config.yaml
d_model: 512
rope_base: 10000.0
rope_fraction: 1.0
lr_mult_qkv: 0.4
beta2: 0.95
lr_head: 0.0105
Each number is 500 + 25 x the weight over its row's rms, rounded and kept within 0 to 999. Layers, rows and columns count from 0. Numbers have three digits each. The size before them is the row's rms in percent of the matrix's.

# gate: layer 4 MLP gate, 3072x512, rms 0.141, rows 794-860, columns 0-63
# up: layer 4 MLP up, 3072x512, rms 0.141, rows 794-860, columns 0-63
# down: layer 4 MLP down (transposed), 3072x512, rms 0.137, rows 794-859, columns 0-63
gate794 098:517487533552501479504476469516524465519466505510478534526506519468505499482464517506469528516464514526498490508532498474507494503519514497481511526484477532478478550483507520530487497505535489
up794 096:535500493487536515540484543521503517520483522453521510498485479478508474500516507501501521467559483516512547559474534528488515520500491510508473480481505495503485490493545465461526504525496490
down794 101:525492477531510501522523468475514473483512522498468537515525528512538493505487534492506496458510516546507517502478494475540449481466504517510505485508517484488505481504480545528524512474524476
gate795 101:516516495475497467496522478541474512512493476468425522471495499541508485469510513519535475477493487502534500497514495469504482506475515486482483459508467496548445526480549534474523514496478528
up795 106:512504522513491499483462526510501495495515533496505506504555508518502496499543546532467476511466511489479525495500496486524499509530491538493512490509487496494500501539512519492517521515505479
down795 103:498515500497515498463509508517476474519492472532485509514504496501426521487532524535504498517503485522455505510506460511501453514505489556499507532501562485473529481527509470503485496513494493
gate796 098:515519478436536490504478479497535470510495507552459510492488541482501519426483492506492520522473468506505530545498530470483501520537549537518526465484478538505494482482526494513523471514550535
up796 103:459508496501475514524501497502507490505506485462496490495479508498501495545517504515471478463540487539520505525486463512527453492491438465498496484510518460520466487458460568514530494539503487
down796 099:521466512464547472518557509522541471562516449515448493533509501515523482484538511477510499514502499496503491493503549523512502506476512505504500502489494473475480515530474525508461505450470504
gate797 099:490525482493473497499534514456485498482473514517523461509510515499484518495486544489503469467548493503510521450509460513509512490499507493519482472504472444509479492523474506499509485520512496
up797 098:524469479507481487488438496523507489489447495489490503522534531534495522427458493492523552472519459557519511539462535506515477484511484525530496465468490472491507487508471475521494508463499488
down797 099:463502542504448498460465507552500509477510529508486522470522520479512476502529477511464479526496527525492510489485503504489459513516519534464528475555517528502515515513469509452510461498515520
gate798 095:533506516475470489529504450515477473528514531513512524475481522487496525511470480542474540520495518477459467540493485516480489474485521520493470510459452488532490517511517545511479491493483517
up798 095:523490517477492483518492510509482468476498501478554515462518524522481500513520474530474495480505526488483534528529498537457524468539481524484535492502476506485501489505516530544526498516491519
down798 097:533548464517466508519483479512474509461526481487522516488495493505465485451487476487515504483529446494481498517469505493483459466458469469492443503444502525489522521517462510483464526503496501
gate799 107:549509478488548512539507469501520501511551509481505465492440536522471501432527510478491562485508548512487501486537516498495504509501513441519502526502529507521512495500481507504524494479509504
up799 103:516498527491477492522485511499473472471513508439460511489482504525521544511522499490449527492501522487490437479498529503534508498455496482525485483469510488485466530483508495551517466491527510
down799 103:493531486536491517509498522501480523479484467542484494558499463504518540487509466514518539541483486449508478495468440489483523535507518487516512496512534494472509498523504497477491518493541492
gate800 104:480507508477524466514498498484503509465485480459470514509491438476454485502480493521494530475501520495496493447524564464494498529507517502508457535490511534492506497490497508455512474523489529
up800 107:467522504519498533545473512503506464523497491474449538458442473538510522485511542516509481501494498523505518488481510500503515450530544466486512500526542499471537479473518526498452466496507491
down800 103:508484510488527514509494515520491530509453493490501533475522494477501474534498502479486482545518495478488527513456484500490516535466510527518522542489506479508453507539486502473522530489489516
gate801 095:511505533436464462510492506510509540497506501407510476503479466510476479490502511493491522483520506509511451494503488530524468509441506504510469529506537507524477481517512521506474490502440500
up801 092:502500520476512498455492497488502513491498523479518463560490483481491490523465529521479516502506536444520516535475530516493490468493511498481471513533510512502468482500483486481532481517459491
down801 102:480495467500496511530506514507483486522504491516490469494490498509497490487533492466538500541464457515475496506517530489521509528498494490472507475472474533471490482530532502496478489514577498
gate802 109:502500483513494466546495536496503471463513491470509438501490455525468529474517490485520497473502500514537499470500521478496531495490501498531483527511410495558453495520500523497473484446490486
up802 100:546484520442537457469491476497487510504496541486515431517500496500527503459544483477506477525505465499520534486478490481446491473474491494473496505487501490507514498502482484506501502472476497
down802 102:498543500508482533500517543496526521511513482517459511482474514546508510486475489511491489516520495494496500520526489506553482481446534515494522520561522482463466485512486518479464499483547514
gate803 099:507482495502519501482518501482502494481468482483530498539484486490499509543521532497561517484488514506490520491489504511520526486498555488495486478476518533490481528483520514543519499448478507
up803 103:486458490498444501469540503498459446465469571506506533496500493551486507479514494476448496506494505487518541530519517518478516514537453513509484457493521509473505477533500445509510498479509493
down803 100:476542485499542507528490467484525464492514481452479474521487465496471494525479502493500501507526518493547514513507481470514529483491554508491506536513509483505521481485520539507465485553490513
gate804 108:492525498526496530548438480485455519472490526511511535479515512525526508506488536487535508481501476502511470478460500486503510451486491486520487527462507491505464533502528527510490567464514503
up804 111:528485473496467482500505508511460448460498472472407484536478479512482481470523520508522482473493461517509514522557524497524502488485439516487482492503528502542484505513451545488537491520536501
down804 105:517499501470490472532500492470505557441536511541542493555528464493487505505483446496473494514508508506482497471454502521464498513524525498475533510454538503467531540474485494498531516532473486
gate805 097:491486509532462489445534507490487530499502497456504495503496500525548493473513509508486480490522504526507489493481477482503478490560471505507485533505507463490510512524521544464533472521529470
up805 097:481491503497467495534463539511514532517526541508527483486535484495492526479479491479491537496532493518498490480489500519495464529507473492458476489485465489501509500514532474496498476524515512
down805 099:503514525531516473539457494577532469484477516512485517499479504446484522502482500520466488558449495489511550488475503491531534549484521489474503511476485455509496501519493486522508497518505494
gate806 107:510498495541510478526496520549471513521508525519482459542532462543488508528484499488529507511521473480524487535520496478518521490491495514499476530421508499506480505485535519518526516485505491
up806 099:473522519545540490466503517495491493480493514505499557466463514437437429484522478523539494499488510538501505518533435488512514483515506500521464521483543489507534500514504482483468496534485525
down806 098:480486503517446507488497534523472498479493515527491452528498538536486496502465503490487471521511521493499488471517488508491485513556528483500482519517499514517490444489487509529527494496536505
gate807 106:548526502490493520479495526491425505508498538473459512434541478470503472484478511464523463546551520538523498519523474510487551509492530497481519499528506498484523495531521491508515489495518536
up807 103:493501504465506503499471470543485510502532530489464540463469492561472523519495504506498553484489479543556474494535509492501516480480548502498490478503480547494470547514536539490539498525528501
down807 105:487516473504519457495519439446496517537467497495486527493511494517484516476485497461503487508487531481497506509464496515519503527490520512483515476502525501485542530463507483521483495510479494
gate808 101:514447485524476528528506485515493467485500487498480525518494504499495547503498512496526494487520498499487478501510524516514464504517490484480528466532488494525505555521495469503510435476484476
up808 101:516478551510476516504532487494526511435533502518499478514474524495456512475498489480495483475498475494472508521486455454531479495554550522497497501490512525522473492475480520495501508509475530
down808 097:495491521535494517494468478455487497452497515498475481491530460519472471503472479506520519490468529469488448511487485488499519488490493493527476538524501488475502491488513494460485490507562514
gate809 102:489474480501507508520498514521492506501471478522515486491458495508492483489468507474502537485521510469501507558531483541506531498497498486540477466526492542520474499493482543517483454480508482
up809 104:491508473498465473478504535496502475513516503513483538550460546467494452514477529537529527523485458534457510538496518490499503519466482474514499484534523519535480505512502496537503499504501467
down809 104:554527459503501486517493507499510505508485510492511473483523523502459521464505513482519498517494479477501493493491479460496462543471478499516509496521576507510527509482468521536506497502511507
gate810 101:460499501488536484465491524509476465504465490494451529555457472525515499467519528512509480493531479461556502499506507507469436503502514487471504515484477490524541511498530492568554491494505514
up810 100:556465465469546488514543472473516473475537509534441538509473440513521545471518486514486478510506520528488481487534525600524498472503553468503498485474489532464492504467490506490501516543482510
down810 096:463549520512525469475540532501559506502522497520514512550515507472513486539535548497510473513542522479478491471479520470522499511573530487519504518494476520521491499524507508512536530483513510
gate811 096:496534528533499515460529515537527520482506473495487490554512475509562507469475487501503485519477490498527495496502470501511538502457506532497533485502480504508502528459432465485484521511531473
up811 094:490538486485515492509523459533484497497503543481497495544484475529512519500505497518488450531485511505465501462509548428548481497483486514459484504522542497474519508526505530463527488537468498
down811 098:464470483474502486541492498441499470486509487482474525467488512491488485482533495477493538486467524501481505500502485561484491489504517481516505492491539522517523459505540492523499561495507507
gate812 093:470470426505499487533468517523546490487482495516508467518509483502520506529532533514467518480452517490508525482491438515503455507559466518519471477496517493503510506466483491505493490501497453
up812 093:499530485507509512510469514528487495519482471525514475447508509503508499482486485479513485517472542502475498498505480512503486500494466514512486506511531475458491478477558490508486537514470489
down812 095:544492472518479462495559496491514493491501546488506458503503527490525499516458513519480474510525474503517542483506516558502522473505511484513506513496530470498490510505514486496550482515529503
gate813 104:518503481519534552470524565453507514472484503504494505469477476484479515485441484521496528486525535491478531502469482534503517492504520418503447499496514519466513496491504472480492461504486479
up813 102:502522496515514511483477482534523526463498467453548527515520496487525527497526494522523500501469513487522461486500516524490495539491501472547462469547470467481531486495540492490464513517477540
down813 098:508514540511485455493464480523495507526456511504469496482474499498521470539512488521504496486522447532467534528523490490501466496493520495487530504442515509467540468480454495501498510486510567
gate814 105:501489521491488495539511482484552528491465530481484485502514467524469491500526516499537515521512470452492493544492529511510496533473489492497469479477478479497509525475467492487495508470471531
up814 107:525529505511495507483489456482526491497521491498482514521490479467488579512477538468501466530517475496524445493504469498502527471544478477478527457502482485506525496490484541495496529500474485
down814 103:525510466476511499499540510501458459509501492519478499467488532464507494495472482476510528531488521532514547465512490477521470519481490509517477481516491519513481455494512478488522484499492442
gate815 101:469490534517516474488533458493489500475520535520483567511496550488503480561468526503505521504505491522477476515490473463512511504502479484492491472452508462511524521537516484514537498516527494
up815 097:503444506487466498499515512500498441518524490518498504477469494510575504505488518512478444496509506514506496491511501466518473491461472475490486481528525498554488467504489511488507535488513531
down815 097:502479509461517506498483477522486532511519481510492547503492513494531495586488507477482516475509483495504511475477471479512507500501496531502457488473459481510532520531504491499499464498481485
gate816 098:480480488526485519490509509526446540501498551439535463516479468481514495495514503448501484512515435467560492493484510487472521485497524507479438472455480491523514540507491515501489506488472466
up816 102:485475546575497502473512492503471513519505524537515487500433462481497491531504512523495483527484522475540487508494547514486516471480504481505461462485493466521531522461479537489482491524499487
down816 099:526512506531499525547502545476476454524517508516461485534490523512478489488506521520579483472510529530461524486496529488479538503469469482504504502527512471483438533501484489522506492468498520
gate817 104:513477460471495552500486540478519503528486513464472492508511505488495523477484499463503460490507497548504484513500508479495492507460524545490548524483521486525478502508531568481507508519525496
up817 097:503542531523465467508517497481487485515509481509528509495528454483469545532514509506525468515497504507491535492505494467491524501512500530460497477482462503531507501511495539494489536471509495
down817 098:509469466545521505524480518518477497501505500456440508558517517502481472449502516509410489490484528562498449485496498495479483528513482498498524531526517490487467524522500531508496498494507504
gate818 090:512499472466532497478450521536504498486458528525474495470549501524484492460486533467502469528469527478525483492474509506500512529497496501469524488493510496507477512524536472481496514494499515
up818 096:483492506456520474485465468543515487503507507488521485519504519493512530478454488529469505533461509503487508500520517487499504498501511456488440506504505487486494479482541509519560520536484505
down818 097:466517483511507500529515487517463492507463513516490514479523515515499489492478503514499486468547486523537461505484495487498510513462532468470480480497511472516527516509533510503476498489535490
gate819 098:478518501474520471521519441528512525537513504514507493501518508519476535458467489501485542508525493469517508492507514499500532520530455507531476522505499575532494426516483538499511522466513517
up819 097:495450485491524514509474484482490506491463506473478482484507463519483485508499496488472471478523491485484503517474507554524504485503542463514535479516509471478535517482527535458554484509503492
down819 095:477501491524446480507489531532514506517512493525499500522489534487498497498499501493483514480497486506518499501520500478495507483468481556501515492474492536465496480522465479517565491486475547
gate820 110:477517524507481453525508515471478515484446523458481460540508491495482514534494465495467488513494496479487469524489517493449498537475497499525448498518472476477533541495503483509474533517512492
up820 110:505568474519481458472542521509524510474478540472509470507515525477502525515489483470523493512470466510495506469507497504499504518501516447560496463524476498456543504507443503533466480503497497
down820 106:535494501458463541537457534458533488503467441521463487500505547482505479479482503512486508509502495468501520494489520457480493508520492518501503525487542494539463491501500487499494483497483516
gate821 106:547530461439517481524494551535467488495420481484502489536493478465483490437478507499510490522473472489487520526487478500465487492481548497495518472487480481465520522501489522498441506520531461
up821 106:494505494493511463509529479520506514475513523523503491470545449529518464480507471477492476482501516530464501521524563513494512516494496504515515502525492491522485509489482495492485525464500454
down821 102:459514521490519532476543497516473475525472436501514488461491521527537519443521538504493478521499502520505488502480496501485522499492514470477504495491498531474520473517517495481481475535480471
gate822 099:496530526545507534473474508515541491498506480520467515521532477487478528523477490493533482476508477528500486475555487526472532492487508551498495502492505500509504500484471491508479497563517489
up822 094:527553435522519507509515532491501503522519529467513542513479518499471493483470451530441505531509511469471527531487510492501471500530468472526471537475473493497486479506495498495478503567486521
down822 098:482480522472520489485517505509498510552484482488469503499482471523536522514515536525449491521476520510535515487484534505492489507461511576454492527521493476522499491484469520496540484497503514
gate823 101:517502485521501509524481528540515503510504508519532476489423528474524451461469518476524454482523512504498524516514492477470498497515496523502523488523502498522481499465494483466505486510506493
up823 096:485507503508527493471556500481518476487494497493556490517538521468513500504495517534579534506504517479458549541524497511515442475479481490470514489480532537508528519522489505492469500501505561
down823 093:455494537506523505513505465495521487498509471476485525530514504494473527519554551512508489483479489519541487500515517505503501501475542473475436512506502471483479516476556512520494505506514469
gate824 093:442498490533516484524487488478545504514483544513508492495485482470477512492489471495504495490486517552485508530493490531513491514516528514462513449475541481543530519508477493485442532463461503
up824 091:497497501488513514536506439492498506439469503484478446511482474514519492524513531517455510540529486507533568480500506474489468497476491528496487513491493533495495544480518466550517457503489533
down824 096:504489478525487508508530495481473463470481529531494483490478505476499544471443548506509485542543521537497486515485491482538553499462487493502481481516524494512452479491535526483479492539516473
gate825 096:471528486470551525555465469482526495506524516499461522496492549545501555541486524484516482509499526501502503492481506533521492518538458490517487511484479500539513513528473529482525488435481462
up825 096:505497489539486515491554516472510544486523469486502489483458478541469531522498510468510505459484479503499525526493497445496476507473483491481513498472508494477528494516497449478497538520516474
down825 098:492524533491491506498507509517508479484470499534488478513514498467530495456485489531481498540547558509512484474507467520475493460538503514512496539483514527550487529525497516546495483495468536
gate826 101:484541522474515478470471475483434466550502504539494533518537552499486508533511486480453483469482508495473512490472521535504522513476487495520531495501496518498475503531535484521488518504456493
up826 107:505485479464489484518448499447488456522497464514497483480496492507508555488463457528507484482479494507503491500515494475523492484513485467508471505490457496497535551506514482520525503509514526
down826 108:495522522491434444498508475538479531499516492533527448510546511503487525534487471517466521494445509488479496513519494537450481498515536510513479496490542485510465495484536493461525521515523478
gate827 094:507495519509535529496484513459494511472467539496490509498492510484520477451503494520490453499502442532470512526509461500491498480517503476535510508479479473491486512549491457509453512498514466
up827 098:494520492494493529467564511516529525494485487476477500535500507535496517562567486497465485503468516525488514470480492520486524513483523500505508538502484515502529493481517472541563461476510546
down827 098:522512514529503476501517497491507512448515490445514502489477484492516532488557495516519497465523533490512477504495515467467526473500467507517544487439518496480469517509570505482476486510503477
gate828 102:470483490516481431510490516495509537440443494543492512443511469505507544484558483498474459539513472520504502491484514498478448521484488513504475556488525447528507488489527525502522465507547455
up828 098:491521490538507505472455489538515501519540470479528507526475500492481464500542462483546520522519473510472482529458514468524541471490481496483522504485531540501492441542470497483536511481483538
down828 101:499524502452511481535589503430488558471447483522455496491506467498490473488507516501492495504487476498533509488513455519473498463547513470509515508484496470466479507490546520498464491527546514
gate829 093:475479465491497482494530512488493501505523471444486474466464519489446490494487543471499506544524483527478505528463477494437523518509510474534436511453518484498506518484538526485504498470488528
up829 090:540502472504497491468523511522496479498506531518529513514543475481456516493534498516495505487514504490499511477497477492520470478471498544497552515519481540513488498465463495511484506497508490
down829 093:492538500498484540504450514484479477512440512497484506500487510520480512521469460483509488486502497535504468501514532482481511501500470506530478511500515490508509526471480550487450476492499503
gate830 098:486502501523514526505478488480506483484480484486509535467492506538512496461508472487493483472495541485458450446491528464494486482486531462509508492553464483522521504458517536473508508519461520
up830 100:513498488475479475511573479488458460503489450494532490530497537481479467477489506475510480510531495504478504530516502525514475536466487497507551450483540474489465458488544502546519520528547532
down830 103:494472489472471516480537438498507521516521471500500530524477478451506496503481560530514551531505500470495520531519496468499496491506491505469471488502487484489448513495570523481507521516467446
gate831 100:500482527488528509497531508486510447497483477485460518504508528494516492535486475524502496476472523529530472524483520511489481450479495494525485479445486441495482532528513508486513533533481486
up831 099:491488544486471491502498492492512473480540485512515458514540499500546470483475541523503519506502488474440450481511452470511476463483515464487495452473523494471489541521463514524486480476476482
down831 098:478445530534495514530441498527524498547523497511472499499500519484506497520527488466464506533497483539543519491472473485490469515508473519500524521491519537527506495481461532461512538459508524
gate832 098:462507481547507522496502494521489525532511537522526532500475516501513505530490515511492509480556524479471467533462483504485466517463494505490552508494455481487478538548517478528510531511484509
up832 098:515525475517457504508454542481482491486520539496588528471521529438549547531443460458459451499501496501504503496514492506497539484505507523521495506508470489492472490548462572478551487490475498
down832 097:518486480477491515469476507538495483534502512494462476523546482530493486529503489493492517501460550485499477500537508526529497472496498511454482540533523464495496540515515530528443524478525516
gate833 088:480513491486518488542489498460506526506539514503476443517467488494516495521489474469496520502554575507495483480483528491491491508511508510516533518514526501513505474498504517468505502469499511
up833 093:539504521530490507513513469541470460483517494492523537466469498495498479516541515471506456494448478512535502499514472515505511515455523502506488493467473501514470480505489525535469487525496494
down833 097:493486523500465461450498547506461511469487476534485531531491496465513494493512532519490505494493517527489500492506500495453498525521474499518516512515490470503452527484483503527476536496458464
gate834 109:511480499520511522464483483521512493492496530493510501501493471521515494494526484498523485494496496472495504534541477521509517554510530512497490461509475478488489504529493472510487496524517501
up834 099:500503477496542538474513515500481500510464471500498515536514481495501492506554491491473504472511489489517505504528494485477482489488443452506500419510510486472508549482510484503506489463483496
down834 096:494543534497523500523513507493504497506487507488473462486502529523491519502497469559497491486521519546478507496485484523501479465475533501445511512534514541500512496512516545511482528525526535
gate835 095:482523505466510480501510519511469464465506524510458501563533521531500409494467555476460516505477448496515483473456515492549501532513468520519544509543485542512487509483460524464463485483544474
up835 092:504543488466507529519492476470478504514527580515485490511506489514478479512476530536495519496482524471536512522528482463521512426452541487497448474483463480466490508481528510503464514457484468
down835 102:491543474454453508507506525489490476491485530474507487514541527478507548539455455527503500518540476497515507492514489498514538515495520527509474483490493520563450490493527482459495467501484544
gate836 096:482507512514522473519468522473512492475505455471484508491517505508495514533525459468541536476549518472449491479508483503522516495481491513489518467452542526463493528441532494452484489508500500
up836 098:547489476505470464531513527502537465491502496509466496513519481491534516495493524506492519503519528449510527482501447471526495513492528492501526470524526519518501554503480512497543497514507490
down836 101:542448500521511525512481497555442516484538479461492453525448488495478515465472525459542480511491481553518502499477518483461485484518514469517524519470538497510528484492479515524515523515509523
gate837 096:513497446484503490512503508540499523513560442518439507521477509497558511549502506520519511480528499480520518494479488498479514502490522472510443491513497507460491504510467542476517548457526539
up837 093:519531504543509501488510506481483464537498506459464509492485492515509548492500471513501487523509475462524489520478483482488479511501534489483493521532523496509480572504508461509494507477485456
down837 096:497491504487470507498497509514548490484498499463528478520476521486482506479481477468496467438500486550475489495488512494507469485538486515486493519529500446464465506499527477506495453493502455
gate838 092:519540513518517508509513504506503531466467535463477498528479481510514449490502480522473474539499441506532488480520505489531522519497523496509531485518526480520503456483502530545543473462513505
up838 094:473516510475453527450496493541485541529531493490499516529509476477516479526495487503477507492523520514502500537471474486460502491538483507500487550467511505483496510515493497524498486467514493
down838 097:503534494506462475540506480505484507513507506511524468527524519464478439480477485517529507490465513529560485441541488546501508490474508533503554494510485531544498487465477510475499507517516489
gate839 091:464451484432534516540463508514477483522521504490505518501460500527478533495488481508512492487492495495502514482502536538501520478472452537476490461501537480490503472509528492514487500541465513
up839 093:525497497548491488463522512507476455482457485516438513514505501534513444519480491487533439499525465489499503522475478516491549516473543510461471506492481512487479506502482470513524480489511517
down839 092:500520490480539529524539474491520551524471491473475470504533525484489492538501479529481472505507488484537470526518544502523537489473493498525523486507502498531514468518464501518494494513483524
gate840 108:486491470523477520503491498514522490480449534484516457466525513509519457481500495518520486526467488516509511535478481471515493483544527441496543437528474473543454487527528469526490494550524476
up840 108:488519517516475506497483505509487504493527483549505538490513507508469489475545506503481502524509517493490537481476447504520540531529493506501449511479506460485528504503548488515511526499520535
down840 104:500481468529505494452499510461559520503514518500470486503516516558481485535485473525487503502492539508542522519553539497497480492500488467495445487470509477518505534483477485508506509529500509
gate841 092:472526484529522503496516461456492509523537483488495513495552537548463511504480490466518455454518458499495544462521521517525513538468500499512500497525476499557506499513470515486463496545485429
up841 094:546521489529483501488507520507510544467504530495515423464500498509560508499509519458497476501496487528467500538521463526468552532549484475534531492479520515519498493524494546500475517434477478
down841 096:520525528502524492544477535492497546486464502497493521484513544456425512501486515511522526498499479527499482504510526479484485429491479462507484518487472510490501517505522522486480537516502490
gate842 093:523526477466528483495512499513531496516480520505472507513484492510509502494515541475500519544517536498460491534489556540495528524496531516511497538495492486508496519516497482532496486478478480
up842 092:526520477498496509500490498468496543487524536480444546536514474512506474520508517490476502506465483493446486481453493488502477493490531468522510509461517533494459509496459487499513516513539469
down842 092:518489492502499498506489487479464492519512531490530452517476554522466491498483510507517517498534487526525551455528489511508511466483540461458518481493540493443504505481523499514522527517498491
gate843 112:499522490491501443490532548524500519458486509489518485464458494472486436543500476484494497514529538534490471424483482465531496517510500526529533485488523540454518506492507490524492481493476478
up843 108:500505512524529516514504517576481520528510489510509533475458491459470544535486518459512502475460519478520498484510546452469522515471498476521501460514497532484461504530482496529479490488502520
down843 101:524518529507499527492498501475497491506494522500486483513556488493526477466474470522472537510512509481504500512493506521518486483534510519508478504527529499501491480483510485456514525513505481
gate844 096:506451471481511516507525502525482520493496469513493516479481471553524544461485502490499532499472495519486497483458488479478473496518447482487488494517463490504492487481498490512503488535487503
up844 102:481513517514481485505516506480418522466476470496481515463472526465474475541513485479523510492454482485482525510535476481553492528510491511490514516469498527482467496471497460491481505484515501
down844 101:504493497459484458490573472525539476501547519447494532521517486509475522476476467495520517523491522531526518480488480497493491473492507489515490511491480489472505495508522513511479529491502510
gate845 097:482456540513486487512507532476492513490522508538534504538507518516510484480536489515474519522487498481558463502499475530495533489512507520452481485525510471487477511473552503522499493543494483
up845 096:474516496486526488480473481532494469505491469475465443490496484521495499491487488443488473490472489534487520500496516497521482505483539502553550513530484509536476483494506482502509488490484485
down845 101:500561488473511558481498459482482537502534493473498498511496529491470526535499499478529533442503521525462486467523497501535488483444482493475473491505492536494557525522525486521531518488520476
gate846 105:505523510463467413532482510501530504508506443462448534533505495512501501479471508552511518501502534528468491487522466505478468474458491501533516509453462504468476511511499551470524524472469480
up846 099:551489548513478504490516483511496526470511529524493480495509521485489464458501490498526529486503488503495537510444497449473477496485473504499520501491539551508494517513511497494473517535527499
down846 098:483455486504535483458461527487503465476505483493509516507495517459501507538487471501472478493522514511504516460483546536523500524470500462503515507462495548492462514516466465488524460499493514
gate847 106:522506465498492465494519550541523530519483495522511473503492514473496468485478504504479537521487511484506490499530536501521482491461523521538532462500490513518493465455515502481500494483474511
up847 103:510500506484481512519495439491468549509508535528515462466477503499481487470516488552488465455566514470496497522493528474494482491491481470485449545513493460494510566506463467475510528498488457
down847 100:455471493540538502559498537492520481456538484521475506517494519539536491528477521487495475490497475509524522540538505501483476469496501542487506465523495505542507509514427515490521511459487502
gate848 099:496510528534538484485530481489493482472495484477488493495534479510569460454479544449516536460511523487530531501521506504433482494512468496484481508497446515455455487500518524538503497492516477
up848 099:521501547493503479508511482510516495490515478500513486473497534489499481511497511540481504524457512475520442508476489500476538462471517527536454507475490510481492537509478500489518506560473486
down848 092:521510465533493491521485525530507498517517504537540458541498508530470505506486499498496496482517488504469511499491507538467488494503518468463518477486509512504497445498478523505508497500499522
gate849 096:485442526495525503519507525479522516505518503485510525506507517519538507469529537487525508491526491524509485490507479509502524509510474486464510493490505530547510477478489488518473495517513530
up849 101:535460460520513483494495519462505500495474518483506501566530502498514521478493498505457506513496527498497479529531531547521518476456494486502499472563560474530474500484478478454487517479490459
down849 102:542509515484470471494513473519491490557476507488476502540512449486496521535476510493485515565520517449497540535534486503515462480518471474500519509488534506487521493504469467473525502496548479
gate850 100:493505482483492470558489527493500489510476497487485520490508488533487511502488561499467479498514481430506497515511506498474453462508473501500471514490526559517516541477471478504479446484454563
up850 096:500493510498485448520528489467482512498472465473514531533482496465525505467508477506461507503550481489483484505477475529489545495487509459476526470492514493470544512473555492460518531481465460
down850 098:508512477526476557505456508508509506459500505485435496511491491487516533493516505489506514580508502534565521524489504480490526469485518470517493489480482500505498493500477506491540493535457558
gate851 099:476481498499496535544485580487508515477485514500543492500501484505512449467523489481508479545560458492499503495489487505465524492509511491521494483491458518511536542515514536513517487485507522
up851 102:437492452472470516542474529479509544524536494530493516468528540468478519484513481484478523550517530464489532467503528554472490541529529515483495534520486508497502494515536472496482513498495451
down851 098:516478476529486504497469491532544496486505486480521515494502508479529466479496511494483539511516477476499497535513479477482462521466481527457479548495464566468487506481482494516523531508477489
gate852 099:516528485540496534514502486482444525535489515517501467523493477529479516491523484447530490483457550506498517518512537468544487493467494489501479516490520511517530518484514534526524473494513522
up852 096:523483511493481476516507506529488523475506499485488510483535496471510509527511443464450472470466486497465484497464507521521542523437501488525535505458473466530497526506458511514482493497487497
down852 100:494529477522517527541496484519517488448545479458495543466499490478446544511493528498489509502526470484500466510499478508507469504478485490496476463550487540456487502523518509488517454514503514
gate853 090:505500460512492452522530519535491520474519506452455505447491489506517505475487499508473496464508514518502523515484491525478502510489510494537554502511509496528538497509512518459479499491528483
up853 093:516509521514524514524485509496453531461503493499519505515517479468509482460506517504515490498502491492500478458497531503467517547544516525500521523534577452521511469504506501503438458496547492
down853 100:520505527511461500508484513548542477510500486490511548459495515552495493541551537499499554469514500518502516502520509485501542506439517476512476462496455458502502505519467510471527507532479512
gate854 101:456465483513508500511512475470492515504491521511481506523478533468542473521475476509502521478489486495513483465582531471529508527501467460525490526486478479509476478475514489493534459515502524
up854 102:534473511487508514482499496548496472529485497530487513492509496468496493496492508477481467529516514506501447525454544475497496484529516478517476536504463510539467458545487500476481538479498547
down854 101:504490528491484506499456521521474509500515478506477535543519494528513486505509483516461529502518482457491534476507489529516506492538499540498509540543490484497477512487472481513483494500494516
gate855 101:459524453507473498480478442497510523529524503470563461507511507491482506445482518521507512500504494484500534509481494524539517509493493453509471497508486433500489465506533493473454492477505476
up855 099:511446546544497473477480513460492502488539518494502528524441489511508451540524505507554582487522512483490499525500502457444498483519446483479504504489491461490473475527435492519508507485529517
down855 102:528586468474501490494547478492525525478488514507507476489454493555494477457524522507540524502491541522513497496518501518468520526558502449508457522514510473521494505482504467529495500478542497
gate856 104:543522514489512441467506487505536466508528536510504501509481531508476486504490484510497547534440520458497529472489528528473519482506539493499496529473518495508528531547516552483512482535496514
up856 100:494478506505511506486460507505488495461516480497485515478482497476475508566518509529510476496485511466557564509518499509475503486516464465507500479528548484488499494496498531486508533488512505
down856 097:496539517451523510495533497516467529494499473517511495519492488464513522497481492480472518523475493533480501506558483508524531523510491503475455480515478486462500482511464452480502503465486487
gate857 094:480491510503503486507569497508491484545537533452463482497504491518540530541513526525514504484472490514487542509494505499530507503504497532480535542471494519527524543525553535510523494490497520
up857 095:503524502476495476534491489497505486508474503498506475489535471498551522462535515475453558503503533482518507509499535486479484508472517512556478466492507494542499483511470506501479495473515528
down857 096:471472504516540523495482476463521466473479490506521509492486472519504447547477516466498505482495490517489524500506487497489501501514492502482522508497502531501499559502459506507495522488537477
gate858 091:472531513497493476477455498544470521515579456490535507463470514526511511491553529506485470470486478500523467516503543502511535495516513522533462427474495494545509471530461518486493521516488506
up858 097:504473492484518529471496518497491481505506485523517502522469538509495494521495531495496529461521468498483463530571472507482482522502507464528463460504491485479525490509474489499498484512467513
down858 098:458453487504520518475517537517497519521500493507515490468487544435517519453501502463514498450482499507505514486523486492548499486533508478535468519500483472515512490527486484482490522528589510
gate859 101:481510497490506515502510539499486515508499497504510502538445472527516520491495516512482529474481513519476475515465507503478496500506501497498502477501490549504493470472510572483520469491502488
up859 098:486476542472528531512496522527507498468522461540507524541507467501496527495528453495486472516492466503517531486517497492514496531467468484473480494508493518504494463499518525474469502446474522
down859 103:491544514510465505509491436505486513504541496551519499488441536532480500448456488525495500485476522494474481545465485512492535496494527468492491477471509534509499503471530506491494531514529503
gate860 103:520545512461501463517490453481517498493462486503510460515496577475517477505462507472498483468491487476479520510490503537510494510471443534489504515492527448484502441494486491466523495448488491
up860 107:497504507502486519492505453552477500467439555494519498474500527487478491441545495518528490504534536522519529463475477530485491537492501497516545496510493513509512470477517506484520493501513518